{
  "norm_place": "pre",
  "rope_fraction": 1.0,
  "init_std_qkv": 0.027,
  "optimizer": "soap_variant",
  "lr_head": 0.00949,
  "grad_clip": 1.0,
  "dataset": "wikipedia_en"
}
Each number is 500 + 25 x the weight over its row's rms, rounded and kept within 0 to 999. Layers, rows and columns count from 0. Numbers have three digits each. The size before them is the row's rms in percent of the matrix's.

# layer 3 MLP up, 832x320, rms 0.155, rows 414-443, columns 160-319
099:562479505491515500493471494516458512549513511477466501507520530535537506519513506483503484498579509507539521504508485574507521516509475488482467544464468501517481539464492462500476480534484535542477499501484543570454526498544518520483497542527505522432512486534522474493482484514501499497539523503509492443550500502493545489521460499496539527463544526454501511498490541481499490499521501500489505464529520503488483469506490504515479520488544502490527512513525477456509525458501499
098:479505501485461471517521509503548495443458540523491504501491490494530501517510460492471493487471474483444479539535499480488549481512521510553476468497510489533528488469485478500503493503468490547512488526502506507535496511497500461471526512503540523549499489563468535530446506488505508509479450515537523477499524510504485493516472513490465513545538483520503495527511550505442481494500472455511473423499527480519487529516495525499498480503491476515515508508531533504469504510472510
097:483526503484534479477539477502521519513505514489535561487503522509549500487480453474504493478461490495471452522475541436488460482516538497522490498472497462519490467510496519476491513509531544518512509577471565501547494529528549461486478519508542508499453484487492460502485501495481507518534515504466505468496487485479520505501527512536486520457507508487467505523514498476472469469501495493505516504543476525497534516467517473503496487483477490492513498488512509523495497514495541
095:503497479474528475521499470500493510506512512501504493517525524485475489497476551513459448502487452560472515475496484515539534503463492524486450519506509490470487500495500522492495480541487478512522487487490514513478500486497497494519482505497521504506503460540479480465529472499493502512549506501501515556515532525461515514526484505522499512533505485471502479503550501466467472532465483500522478529477478498498452521487496522536554540503502457501512476489471481493505464536508460
099:493456488490549523490533519485507464541505511505493487509507499483546510516504467468527507450441540452500468508489549542473496497519467539507505468490503491539512509481446489476502517467452530495470535491536475482497547519497501537558516492499502496468518502474529509515489471484547518512489482561524503504482508493501476534518505513509499464466439503518506503482502506532459487454492470503494510461521513505485505498527510503488541482513527550482464556477545511486458512478501443
099:461530496527480502490492491531503472465472501509502492476513484508530515527485485544470487446477484499467539512480514507484526514479524482432483498513482477520521475493479514514460499522507526486546509509444473486504518476507492556462496504516453533496429476538478500467544514533514526499457525488533522522501468503504507512507509471507511490484495498499500481526502499511550541483498475469486527507464503473524469484506483535472496515481462461510539507524509513510507560486486474
102:510483473484491526504481475544527518441476537492507534508485500530561531490504512477523431521487487512544510496512545514464479503551479498520537514547500496522536494506485487516512513478539499512495525471456534466480497461501480523456532506467491472515526530512466511466523446453503480479487510497556523473513503540490521462471520522500495526472511472499533495490500467473543462490515508482513470493497497482488531453460492516472488502513503506528520491450502522502490483448510501
097:506520526518500475486542496516496460504514508554481509495502553510497484463486506506489542516490500538502449492490483503473553483534499496543495532488506442525505540498475527481477477498510525486490493500530460475502518487488468531505497436514466513513472477492521500467471505496486532564466455480534493503470513532493515535529496464461500510498466506511557498532506498565454478494499523523562488505508489505485517490506529521523492466496482471487531492500541436534488526470470512
096:493496438478513500560472528478476511506492510469528528490473490514526519498525477498485461525539479515540505474487472552479536513537525482547505491515506502511494540492477457462485493493487439466486501518532471505480509507505513475484493489484500517490477520523458489493474466465520436519490521518484509532455487494495458514488512506505540504482535481515523531528469520500526525440533521491501573476522498547518522525467534484521547470487496474521482496461454487449520476474491493
101:514464489486515539527494463489491517514515507489490491494463501497549487511524464476499490468481511521532521541467502503536475429481488477502471488490506512472497531510462517501532505490478501503483512497504480514482532505482544480522467478463557492449530486519466450477500475529488445520472514520491512513486509517479461506513536482538459527475512509473487519483527522486520511470506517535501511470528495552503540561482491501534492507531501512521497478491519530538499522492527541
096:538492466550541506496513508539575506510471526489503499511448502542506484527507492524502482483487480489491529444534501518487487505502494516484470503454524468505510490506489478519491496501502506490510518485492480502515514490465499498522513531524501512508533471465478466463530526513512482521513486486521545484526513466555475505490502484536498485525495451487472492443513489502522519528457484477491489525508523529490477459480502456470504485515471508493512505540506456488502458509491514
099:548513523500529507491554570487483519465490507502498485516499562500490528501499513491565482500506499472463512514503546491489552467487493494542529488499492495505508505484461506482491483455499506469499481513532490515470474500494488521498537510466463503474516498542477510479499504497488497498516476503529490542492494484556552484502462483485490496529503489499519459478530503554495460542491487532526473491500503484464517548443476526523499506485488496533484484469483468505523531544496473
100:467444473483457485469502497516556494501480512513466540528500460478490488494518459497525528464533490512520544534482497483456525467461466532488492510437497485517510533488483472485491534530468505462494500514459474515534521516449544499551505491498521495549504535500520520488469510503522487452460478493523501486515475448517528514456501518536520489577485476483476467538493479493504563516462519512494544495513514526539496499473488505532485501510465496506499501509480537510521505530529517
109:492490523488487498506464464522489539497485508469485463424522514473500523514498559527494513523456465510480474525449478494527494470513505502467511476488485498515483475483514518499471502472571486500473524496470502510475542473570504484510495495476523537513518519533490473556508501478482481497485491483516500508503444486456482462531537440511497521464501548524520531489467518495539526497521538511542491484502490517518530488529534532483520529527518521501495486502481518466528542540491535
100:519474504489478529517495523530494521472479524487541530495506537517478491482487509465500510486455480484427474540492490525496521465510527519529515463505516460486481532519493508513485465492500504535501502479526500546490471450510478495512479507504510491493445530494480456491518485494515554461543485488495510488509503513461544506515563517489563491472470459536513472537543487499527515502493488494462529465557526527499489486480497507484543506513535482530504506486460479517479528505509508
100:457539533521471513534556549514455503486491543511476459502518530490454496527466514480504493504514435476480470493506499526527530520559472515491510525503507479473481493556480530479516510496433534540466454515477490512492454524456509506478504465504469526482533530478514497500521478479525510475462508525511490500504469481506492471474495460510489507517493493443521463468499509481498471473494499476501486536510516478515507534504558489563468446508538551448469490523423500512456501523489539
097:481488472484518491487495537538489488517500541519467485515531473482536488514500468505491491543533441538499501463491513490495520459504559486489491474486494493531492492497497457486511499514528473525494500491518479511491508528438503440455469554538517508500493491508487508485494485504481505471511514514510517478547473517549509467487488482540538505494525504544496517527491490482467502478452484491488460478503533448487497465481473490516536520501512498499532480533509475518489490485485540
102:493508448452505501508514468556493487471486506455489527477521504490516552481483528543518518537509520519448478499464515504494491562479446486500486481548482522519470476498476466496503466493511444525523483520492487495494497511465470491504504503489512498528517493457459490494507522525473461515491469520508528490460510551506512485482501480519449510524503518525423497507452519491551511511505524516511497512553509498493507492493472497501469478518490503551486487519505513479497527510474493
110:513495466479487495551522479472491516481509469510489519480492529512542476489544517548523530530505519450500443500476449556535516480484516511529496502506484494504493509475455518513495464511488495463478484517500487540494493521500485524509479466517564534484521488477464449518481500551525487465501506509496491431525484516485458501500530481470491504462496501493491513500499497477469527481496556492515514516534548484451461519513511500500376518523503494515504465532539502486519499503484522
097:495512511500521495530511518522502508493530506546486501461484496496553479504473533479508499474494525522540529491500494541526538518549527513479445493506492507498499536496539538450473461493495505525538565526509490495519518520512520450498478495489485547499507448519488492484464501497506494504473547473552465451472454502548524470508515514478463498496512492449479538480496491539506506503478485479494475527513525519485505531482534490501515475525558499505475503452501472503526500459489497
120:503486517508479477517457517456493477501486525494493515471557488499504529490480522532503532502478512515445478483490528456481505543489527506518481496527510461484474468562516518509527491481551456549487463490493496543537474525533521498487474508478486492506459497455464518509511515493522454543460468519500477532515519499499511489536474529492499529516478532500495484498522480514494519470487536464523528492507535466484549466530481474492473521474524559454480545490505535525496514478479529
102:491441496488475488526493494518502514532485508512485468518483520484463537465479511499452488496510467503476503492502541521460477502508486550479490489522502510480516515536505501521508486492513520483507487496516507520469481513527516505501506503502542468497466464492520498519487517500485514482454480504493499464472478514533538471464471479492479496478505486510562466508501488544458495510506521525493520498491500476479472522505501500523472549457494529424523464483490498467515504515509495
104:496506504571490531454495520508500496475478476467514488442494498518483492534476510483470486502519503495536508496461500514487495489459510528517474485523509428511520486429534462461481507485490484524539539490496429467519490499532524476486503537488500485507422523475474506469513495514498488467498525535483510517514512480549495516450487458441504497487504475502470495501480542449520510512504500556534496491443507472565523505469479501521475520498525484473496479464527507518511525478518509
101:478544480474463528503488497480487501495517490512539446516512536517470487524458539496491482499494513494523466525537517506514496482489579503491511521475472585469514511535472496508479456475491507520493517504435471521517559493478536528502526445524467497515475491497534538467505510514531493510512529465540525495508501498497492470502516507464508509504507545522479494536508482512514523452523490448497475511536495497442450520468474492494528470515519542472510532542553545502524507496511474
103:487516472522502506502485527519541516533497497497512501445476473535530506509464499470496505494498501511498469514476525492488463478528514527542457552528494513469489404489501550513527540525500474516480519552526511526462538528524536513460566519517528474497511521511484510481476517494498503521522477510503572455488481544502518515511470545511488457476532518486507511519485518486484480493480531504497481512534528474525495471515536491474509466522541515520473495487520500513501504495547467
108:504512486522474527495489527503472507440490490494468500531463523486500490546507503487497502517490511523498538513475488405520523470459515495452480492526495499515514519484521491493496497465591495486462560488488550498482468513527495517523523530509484489545499473488449542486474520487516536517510500504500487486498492486514496505509523491537476498521515515493496531491448498509542483513466478453504486523495514484506504441517495530554498502539498495505527508489474495542485527429464530
099:503455483514518526485507490527488498499538538543509507473499508549440474497494466484513498471466502513488491487538501512504503509558503480482467505527510494512528498492526498446496487525496493445524449529517504508514505511455534490486498481456518520512519470507493458455489477506511559478517476505535519444533484530501479522515494516502506526513512467457515487530526483485478454515502518520477507464539478480477490481522452493514536488506492512490529506498512533492507539460498523
098:531521479532553472475477497529532477486488483496517506484512496475486502469477511490513528507520533472475527468527508547503464550498490497505538516542507443495511499505520530556496488494553480514527439511514522521491472523513511535525474492483527477507537519474518503473508466480494512521521537510469482497536472466483512484454492512456513464500479508494463501532482513485507474496491484526523502473488481492491525496510534519519534484487544444459481508477467479519501462510516460
101:463521524483502517508499457513550515475493492533523546514528492442522493499470454517499510569496518496467531530507473476504493503460502545494516492479459520478503493447510553533486507548554547549472492546498463508522481468479516500509485487464528512525470547487478497493521518479522472503482559534475495498504502527491498506444518505522504463537485543492536430461513502507506507522503514468506500498518515508494511511499519482465512460499488510539507474494485527479487471459515497
105:520524488506528481503460452494520515458481500502498529523516469516469482482457491495508478476508516502477475464530485524527519489484465489515497513503463489505485492536525503527463503470499508441510517484495508483515506510519460489529502527437528473448509529508500488513477507529484504509423527476464492531489560474490531493497503513447491544504478459507508497513544530492535512461533560522494518519560476516540470532518504504521503499466495521490486511519518463515500483505446510
# layer 3 MLP down (transposed), 832x320, rms 0.14, rows 414-442, columns 160-319
096:488468546542533507522516503525479516519436464474525521428487502524493513518514509471492547499482485491490456503521453491468530493547501500486506459540497495520527504542494497512499506563526437509506506515540516520523492515510498511535478490521508444557506480488522475487495502464453533476493476495454516537553510485439450515518543491528497501449514494526503503470505517522470509462485476547487486517502534484509529491494511552484500476498496508532511494491477481533492491483458483
104:506500497536511520485537496478476509549483487486480474495449475528531491514533487546525523549539521473528479495455515546529519484542495477527526478489510534513465510511471495502469484544542489461505489494509516525533509499500570506510492480514545532514521490457486491536497427492453525517507520516526490464541491489504485524554463491557495551466505521479533510521486521504521484495491521508493496484491520521509488493474533467500512516466499476529548483503510521469505547511527520
101:490486504502482548504505499501492497517547542525496537529522462486499471503539487495512502505493528485446551491481501490471486483509514479488532499471498451466541476478520536507524512502476543511506511443515503499501514511468527470495513528530502502488487535494514482517511506519462508498516517453546493473512509456508470522497510506497492467535453524504536520452472504490514505495478499511517496496495453494529518460515473461513538496526496487505489483426507449474492501479503537
093:563475505459505497480441490530515485505497505516478471463496495510494521538506507464497499503531446527494512503457520497483495528539507485509494494538507500523508526552469536516495526478525468466486559487458489510509504483481512503501480507472539528492513480506498529516470467510509461524483465531487482514518500487537524525530536523506533486461493506497516457529521570514518505469509510498518485543540462453492457507489489464516487480495465468514483456524504457515499463516500476
101:533471475491557530543498532514482521521519491497523490455540542485524482508496507529515456522451503486497491512516488498531499483463529497484496550500470505452499520522497514500483538510521484511498533499494537501471493470485478476467481496480459452527523556499517520521448547501493490473506502528490504465468526500485493469513470476562516513504506532494511485488484499528505499490438479517514535502551503499525470511488527524479487504517502429491499478513526525486518484514513489
104:467516467539558504495528469518479493489497478489517527486463485464495516498478508512492514473521527456523448497501522500525519499535479504466506507531527508518500485504472482553488475484497514532454530562467551506469502529522499480534501515489537504563453515485512473516500539525527506529519522544522496500517512517537525510530502491487459508554482540489501476456513478509533520457501470499515474497570534490506510521478492510494508509545474496481486533495464499497494522502457500
105:515495521531490563481453524478538499498517507554455505488468518517532538531506491548476441515490504506503472516541527497518537469521474496504533481517494512532483489501488529513454491467518522514475529437479521509504480509540476485502458515505509508497510481486497505512489488481506514459491510484496481508481532450520483500475506469505500517450471511483469504534515530524481503474501503504523508510529478499499525476483488523489459485486493529494497507495505571469501474551495464
104:517427529498460494523453482500509509491529452479507443502545505465525512512505494475479497499469494467438521509488530486501513471506507490428484503477513528498516484509476535522494516489522517550492534498536470514488492502489492502515497505552483488512489481469480494529521461456485527463507545507507513559479502545495495532490535453515486511485468511494475482479535494490529490486474479501550504510518509498491523503482504513474514508486526526521470483477471453519535515516514488
097:458505504513470482483504449490559507463543507538479512504502525443455508470470483520490475504535516532459512498519488491485498529510489484528493460513508545509519477515480489467491514484576430531467461533528487487494512509536482518524493485470508531497492489490496534461511493464522447470518511526427502519500486495506511505474468534455503498493543525441511507481505480507484493481519491495494519466451492503465476463481496521493513452509494495507490514503511490502504460475504522
101:482489509499495477500484508508450498445529476534522502521475466483490557513506525492521529466519527526470464509529505484508478501493447493513495486513552487548478502484484522531506485494502503503497509459487460502518546497479492539558529464483527524480479541501501511526526565509504485470477565518523507517511441532531500539506492522486502454469515484514516539482482518547500517520482504479477528528488527518495469485474501509492473539525477498542505456471533507478537540482517548
096:520428526532505503537457502494526513556501506448536462512484489475451478532462494549510502490505491516540531487558496476511493537506508502525496427495549487484511495514538485510505550536490486495505465521475513524470516504479466484505528474496491486506487453451493493529520520494495472490491494508547452492511520475446480526526501463513500518518467464500448443486488468516503490497455492517487541487479513476539473507494503531532470482526483526465468471503501514512465474511473487
104:511502515523486508480522477496493504485543497474488543515515488516459520482517537530511444480447478459495471528501504527491567519468525468497513454470489521520467530507509499477517501464503527516528454526556487496490517514493541477479508525488492501486478523496511506499460494524485543484491474520501489569502511508495487558480512455482498487443496503488458507477481485507517514538526480490453476512485498471493483478479476511436545527515517514486514485547525479481508514478449514
098:512475488470508523499515498536550512514522477485531493508563525477492506510480459490473488464468490509483498508488490488504542491513434500522509532531503469503489528469557549471501474508498486515505521522526489508521533512519524461496507446525483463487504450509544483470507519493468547518460451493481522491514503485507536533489465499534501523542494506516534443537530487524468502474479440498523486510496475441511476501499529508502491501509495482478494508497521469488480448483524476
107:474479525483510506520461506477485507501522460492526453470497455494505491483496532510514492506494454533541496515478492511456465464452492454516467447511540542442501518431504538511512495530521546512477516490509494544482555531491476498520472476522514514507483499488453507509502479502486462533543459503482462508528456552508524505549518472507491526516549451471470526465530470495544498509485491515498491476487489488540476518508475520490504506549478485505502496526491498560530489506497528
103:513462486489519484532526483519506458454481483456540533497512511483478567496533476501508516510505469524481455513497543518495498557540444478483448519550535526514474454495497529480489442495480488503466498510509480532521478473490497555511553503504507508522479515507461485508491510506470521500509513498451531478498502508533491481511544446507509489497513522512504494490491539467483486498507438534535487470473445546498524501488481497495466490478465518496508499539504464486500512502533521
110:496467480506496476456543501472487529506481512555496512469487537528506535533477476538476507484489508495499514492474498542502471556528483451529488462516490478494491506535511497532500490460514500483480510532476507503492493505489501537509486456474530500489462495498501517507503518516489554558510483496519486528506536505497517496526480510491518501528511523466508452500562496503464505515497509474467518484498509518464512482501526491492474498519493522483464505526476511544500515539479551
097:493528498489488470495504516483504539512582480527561507474525501536488469537510512509492505477523506528498498484509507486469492516527456530486454486520533492474500485481473515499428510470528518479516525505460496517517500525527504512507462530516494453484541494501510511482487549441502520552477457551473523506508491502515472558495475456504481497459482486513536499493476444496470541481475493469521523556516545542483536500464506483514509474507491467512490512491518506508479518492471491
103:466492474516513520506499510498499511519474485505515473522510518455479492485516503515508483480500498516491456456480510464513468525542510520489504509467479495534493523496499512547497494496567529527519479473533504505511510497524502485516536477530488533494485528485465494472518527456507459486491475482510518486479536531494475476487568476553504464491495487480438538509434526465505515499500540490475526502494496499496525540480475540471493506499488505560474494471524527472496524515477506
105:487531480504435481499524518501478529548465444485510501485488512512475506513509505536534496521447542457489512526514489537502538496511500508519540457472473512485505495524466489507495488457491508459457484552515472483493490460505484517504488511489525493490508491468454496551484489491458488516493505525526524503483510495457454484526476520520531505515473513531516483561526497505515495489477544533520548500471490483486489539507510497485493447462459457487513507542523482465534507489524516
098:499498521474515490519530541505473497487467464516465520502448484568515452493485515546534560478485524447560514492501530480515509505497499548483475510479542465447466485497501505504476482485478476548511502520541473513504474526468550443440510513483508503515508515529511459476491512498460516476500427500526466481525469500491508503494505489493463513500525523471491491483504505527469504510508523506483529497535490475491537504479508465538513535514522492480502540474487478507489487551503487
109:534518490472504484519525418466437527504560470493529434489532507498507465507498495529498490504483528515519551560473513470516516493498523548477527482530472498451481462491496518492527520507505475458495508478513562484476532512492480484530478519472479537499497480442503476507488483487484502527517522491488533514493492533503516507499497507486514519545519509492542468499476488518524489457457450482532491490508524515487537483506501475491530532477471497488498478477501541519495525490507523
103:476505496447488517515509486560522554531507496516497497488507493498497459483515451538496501504496549508502461480507542456530448478515498537492463489469510477521492514485490497496491528513485486496470497499490545542466499510475541458512537511470526476475491529460490516447535494486501479522519473524504496494494522500529494496496541460494483472492492508540471491505511453519501505529536466534535530487465523501534508513478535551509536514478451503484510509512490480445516493514544480
108:467497523509501517508519516558538475524457501532467531426472505486435506490456524483496587501533468519512487504459498507505492490483535504497508533482439489511571492479531493508516494540489518505517492489511504493517500484521514488543522536512468510536448529498485517513535538490498481501492477519541505474527520505510471477471453490439498496481521524477492478557487511480501455526502495562500551509490495505504513508494522518491447506484475534466518463471494513499525514452473514
107:498492487488515489452488507460480542488556465469529476513502499494537510519475538488538496530498480504489488541487505494534482529451518501510517500483520532511527523495496489482480550490486546520490490466500455504520520463490472530495513496544476532513462466484482523466498476541492537516529557517516471511523537541494503462534498523509482478486529552543469507525507532467517509444504469514452477495484528471509509511444526523499527494462536490495485539506542511473487518496505512
108:490482493502469505527506485498497459514467529494485495511542481497509527504487488491477466507490507554513480507501483481503490481431547474511495482540510491482482505494497497485494491487495491545533523512519463456508498546537433516567487479486509452472467496487515506472479514516479491443473511501475509487513514530494451511454470496458527509518505508491521487497477523467506505500499511490487519506524491521477504592501463517458532507523483472494482484533529496506536455449499450
101:491476505513492470462525478519541466495477493486488455473514485485499541464480494533499456480481488496503451505496478499486505491517485488518506527528525488506473516529485562483514529466483559469426482494515526521493492508487505536491479438461474503535480537497473469517507516520474512478506472516484419481483564448541507499490547508491510469481527494517508486497508525548464473534501523541495528491464522492487476493495507532508538487501512460476525490486515532506487444474507539
091:494495493495531490547529490493498533502562468521454481483553505468497483520482480488487484461492508506493535457496493509519487480493528469484511500491489495485521507505487490515504501534484530498470534461451501505450483522510506529447500495520503512523494486548492515478484504521488468476488390479468536486474455526484505482504486496512492492478455548520519549491504516490501518477494504471502459465489537506547525507501511552492497474525533542530448476484479513543496503506514452
102:495516503501526495522536495506473504521524496496537462469509480472515515481492529501513493529534495556526541499503498529520497548509524530470511475482508520524509499504508530520523516463538495505506448505511496492475491478513533495534521506521493528525454527494492485502526535459442501495453520518501456456523482478489471457456497510507457525504496471522475472548537475466458484483473491550509481486496507507522458500548554498475493488514484501526486502463504529522467466516531479
100:531514530530505490515447473487507490535511455501497494531513491519525505479524491447475546501485437494475433540557457502513575513493492493470521490467500543529533527488526484499496526505551486515511464525537458513476535552502524489492459458523537474504493513484502507534497514483469482539473525524539480488502489507463488472504493503496497515499502496473557504547475510547512473481520492562500432499510483505493527513489496518515498476505499475488500513524518512505513474548538476
# layer 3 MLP gate, 832x320, rms 0.151, rows 415-443, columns 160-319
103:511469496500563512504462481552478511477523476536502467526502489555507510487514512516504499492499504497527485516515495516460495472472553541516488465514502463484468550523504441545492485467483484512495480490509470461488559496491443508523477495541456477479503484500542520517482488525526510535532512525485518514520497521562492480462479504489536496460495509491534458508531519503503512532534497473473517515514496480482507510516490541545499497470484521468491550453486494490464518535473491
096:496513472500534549515483500491552522498542516486527501518497512482484451482539459477499527490482473511477515521518516457507512508488495495496502542493507490498473452526483518504493501472503500516488492490485551479511495534541540500503471539533537446511509528517492459495497483496486516531478510492513503488547530500505462481433476517525477516445482504500505513524531488505520483493452505491479501546496526515467499447498539487512573510534495500492485518484463485478513520466498504
090:538537513510502500503515510520531510496497459514566514483504490489482479477475498526536508477497529476541477466485523467464515481482495495479524464542523518533482499475476506520520506502517531506471488519444476490538489509523472490459526514467523499512491477488466477484479489516495495530494504479511465502507524477517511462467501512472536496505505521446481536475461447492488498513518476483462483493474515534476518513443478478486473532511505520516482531519556461510479551509504476
102:485489484481464502537491476528502516473524529505489461481496509514497449541512561520536497520482458516511509487481467527503493545519528469471496503500514521486459538501464512490473502473531491476541489494490511502521492522503487499510420503472492493552508509483523473499450514508479544502514463530503512484579474512509460522507467500496512476507500470447516498504506526497548516528509462523495506479468521451535521488494444494490479458527504491480456487532493505508537521592497506
103:545521532553491494506488521489491517488540475549487532447510487518509501501480544516518525464522502472505461490550495494476446484543458466522492469468485499494506518528503496469472510479507514539523507549467508503476559521486456501533532527547469504508471512475476505504475479485513495562466547481454531507496500448500531522501492484526503500493506496498464495482523499492530472527524478467554514533472507497486547498463488534513501502478501480461502469507473481481466527458532518
103:516544501516501511538510536455487515482546514514497534461474482488487504519558503462501480490542475503485489521543502505476539480540518486504514519495506529487539491479442523504464486522512523495459521471504474539533470483464478484495481523473471522464485463484496518474516446516492492485490510536520543526499507462479475524477492482500503507478486509530483502525514550541494499480503474538440470483535507503486476479519495489465490464474492497500507548493504517464507495471515479
104:506516494510537507472502477461475490515496517484469524459466504474462492498487523532533503499535507496468496513526500493486509465502513513536459561486471497527471515495534504485452435523560491497468460531546506507516492494504469534534479534512491483471500482521495531495560489479570515482469499442549512484520483462489480521543457535459498499532522472514542518492506511568490479468510520550482500470451487510473461492500471504523516504512528462504540530528485505509485504522536510
097:480515511504498506541496499507507481469484501526490473538478496508494479528498442496513514546457494551524526478562499563517468499474520520500487504505498503505473547456484528504483525510552540538506524503485499492468542493517556509532509490493517502511518495469536524484528550502496538545473483461507502496484569516513535492506511481501470538509488511514463512483539481521493433495490512469508477517493506478496518473450477482498494506466487527417496480509495517514496517492497506
102:482521524475517499483509497522487491468488511529497478474460491527482523461491489510507496461484538527497513498570486545467556470473497499490477510572492474491491515504509491484486505517487512533516494504507528517513521530504481546495503507496494471502513498490520502508523535522447501440532518461470535512523488523516493486537499481492493478516523497529496517514493522485499507524547518503509520538483507508452484461456526537471518474508443435518479468511582455499477533501488530
095:477491470468499494477488516499453459466505511487470521491489496505472526532486527518544502475524484480458463538463510500464527440518445555482525512467511506496475491494483471514470489454524499472473486518512528499500520485556477488512519497472526490457439534518473514515491508491527495523472454503498470474518491461524507502449493513517506538461512477538527499537482503519495453475491517505492499525491559465493454466535491496501552509490529513491487489496491494474472536468483517
104:539465471514463536486520507483472516506506464496549519514516466530474516483485477502566486466499520505516492543506528490563475516485542473450503511480532527533504513489478463515543489495509495523517477495482509532509507498447506534488495529509553516499477481517521517515490493497474503504504532520464495541496525519498455584477468479472477531455467455451489477479507495502515525530518526470482467464495493522520470530494498511512529479488515534505472509473485539503486530538480517
099:484492468481487510491484504489551460500481510527491484471511484502513508509487467473534502466503474471506495505507514513497544483448504497502516510497478506466486537526515531501446489533499469504474490506489482512506518512428496429512488529485504455522501515493521532478458507545485451498500494487491523563511520479508524486458542518506494530516448494518491503533498438513507475532499491532547498499467510492509475519451471507525427481523493457483535516501520502512520515522470521
104:510496482515506519436518518506542488526516539492439491539528506537525456533556492527514531479506555507520480486513509489533515490491510498524491505487531504547500512483504476476551488480459511503504455457501495454561485513507532519439546501510512441490508470493534451500517489526469483498471526507484515497503469483456488503499490500516474463490489502496517493429490488555450500505520520485457454494543492503463497489503500501549476521498467505537488558486516488529480516516497526
108:442512410490509496518521466515483496524472519500471525507490530541483504433504532470485499503489520520477522485484494488515481500573528513517519476508464494457476495524520487484474513464485475473468502521520494527551481466483517558544492496454519548469507479476488504483483515509456483551483491493473519524478485488482532506498493500549505485526520461507514519487495465501507544461479533505501493493498483464522539536504500514491521503536493503453502532541533496480497483517493493
108:496533498442508511526533522512487466517529525498493494491476478596518486457496488478452547472501488522516516476505452456487478516448520504519453522521498495497467491502473529497497517506455469509518512469504525517471545478519523498502456486517505517516517498509527489515491458528542523490524511494496539504501473498526478515528468491484503464531505532471472460499523537499506475491478532494508489470479526527489501503492516482498528456475483506508454485508532527484478479521481487
099:504509528559487514525501449496514503474493503515481488484499481513503504506523477508533494503515453496466479512522532506472509480504508509482495521497499482491529480473508545481503509488520498496461473471474519454508525473561512468521517513508501505501497463499483520514496531509451488522491523462510569448525475484503504493495503514522521541456508503498501511487537523487489485450481502454515452518464487533492520496449505513457485501543452529512448528438509518510509487548487500
104:500498477518497522482501514499502484482464498450450541510534528540483500531511489486503462496482479546483483516499539515470525497467491540500499535475523476508487444503492494506541485508534535488495514508520493533469543520522466493492490514478549478536500528515508551502513484468535481476486533538497532502492517544526514486523504503497491502527520506542477475485514482532518485496510539533512517520527513533517477487465485492463483521478493526471503538485479491535530519486501488
120:503475520524494478468512496510492505495489490508490528487475520457515450543463489525472488491459565484479522502488469552532502515492518479555527496466512515514490509511459527492463513482493509479472477512512518505533540519505473563511483509518501493464484447489507499524518535500478493488488492505473463487514486539466485483498516470484471536517529497488495520490555549507474480441512456453515531553493492513490483577463525488495450503479517514502501533530523458497481501472534484
096:470524513460514519506504470480458478497501507460514531525446479508503486521501495548528534502488510488534491519492496501462536440489460446544546498545542506514521469511502454513508510508492487493503472509507502461509472524475507504454501539502474499487516486532505475497526476474487519501499492536490517549507530492478544489542538501520503547483469540511466471508451516465487468499469478485507513530470519479546454452525478516517484491510476501475517524482499570485459554467506530
149:485503502504447473509501474477487507465527485505466519506516504500468513496513495477504510500500466540506554497484533488518531503495488520477498448520542441491487443488490516548524532500507462468532501510468499494492520555495525462509506524480477503487481490464493517485546486484507497502503550500439485557501515469508467507492478481486511531519472502498570451448510512502524512489491504500525535502507510442486496441543494506486536498481492528503499523482518537538479495514482524
104:511498531452559542477494482529494496527529491483522467485506470531507521542521499507455477514488501490505524509464471469511481571574497512507535494458445523492523505532474515508493523455497591504515528486517519451471481506486473495503481492509476454499499499495500508492543467489546502508498515524456508501506480485470494508478499477464503498487482509491503477487518514477526498473445500480461496487443497550505535521517480514513520468475465524562476486510487524467501477479513543
097:527502519456535528508484483499538498525486459496459486531511507501518430492527481543518497515479494517488498472499469465453459522489554459491512501509484479501499471544487496489507512516482492490492498476472488488533528521548538469524498475455502456510551504504507460548492527503461471511506541489482475505502473535476477476521498546519481523481491497532549502520470501498480555554474513515484507482526504507496479492492510512507482508526507469559500501483506499492485486490500478
100:475506504447488540486470464526531499509507533464504546474529514515512478518456487496514464452487503514466454513564523461502487514467522527512520542507489547493561508481468455490502462520480505507527516500519541512479513487500505491508480489509500508515435513510473491498480504486468434508459537525508483472492486550491528493492455523448478519512522531510476514510471512474510496483488501474477497502542545544485527522547486484445548492521472488532471491504497522527488498487512520
100:506507472557511537496510537490538499516551446505500509499469500472473465471459494454520492466504537459509531533496516495521486464512479513502531518510481495497455497497511504545476462504450480510500517500511469482485473494490528491452499505484472485521476533470500515485522497461468499479522491578521491497485516530514505516497492519476525477497507505506516499480491526452551546498492499474511502570459521472537466529499534447502525504486494475513490496527496555535496509495549454
107:485571503462468497538482476535447478498546503475508466490542483468526512522474449531491514515485482481445514501521478517497509501497487490481522497499518520518498488500519508446490505497517477510570491516438476516480481503494529488532509508473531533500501500518508533501474462501503480524525509511453539485501472525483496533496441455545524502491510512486526491507455487519528520445474501511500511537532513501508478523503462484535493490496514487518508555493488483514543490555496456
102:528481517543503511492496519477545503487451489529499527497526487481454509486503511483534475485455539475550455444499532456498492500518494486542484508520487497510547487529532517431535450502494466465491478482507509481498515506502478490462484504512467523499472516507496515476441508483535522466486481497529495523487491510507498521500503527529498531474514479502507515483490516517524486487466526464476469483476483481522548484494492537519495517480511483473479516510520488485495499458466530
099:490508534510536496484493493496457542516512493503522505455533516491504510499502502513502479485495496510513466537526530549538507526545522511529473497476477526486533500495495533491523547476525469465505495531509551510457529492499492482501480481449579448473508517537541546511495554518488463450458496488511509541538505473479516500530524541558545493518511475478498509480468445541482494521473496535500479503506491530469504477487470492493519472479461499519494471506479496512526486532476527
096:532530528509495474473519537497546522486485544496509482492512460491499551481485484489499513499489484482460523501514512483554534512511495523496492444469489522535539515473529500465501484444520482498489501494499576504496502514486534511512472503506491552483522478515521531494487505534500464515455469473497536499516514495530497478510458502494453524501459486469530470493499479496522527484521487482527533525495465523508542507512534504505485493507477477507504525485491549515508520484519514
109:477484525486540509503497478466484460497481502424475521509517499468491521454509526511493504499477476468559501477475516519504525497429526501533515515524506530507477456518516525495460487511509499474475501508500459493497563495548493482463518525514502470447468489464501501504489506522478533530542517476524521521486497497474526501491468489494486552519505492518494490507527522445500488526470476522524531545454547523497513512519548532491518498533490485495514534464486508534477506474494524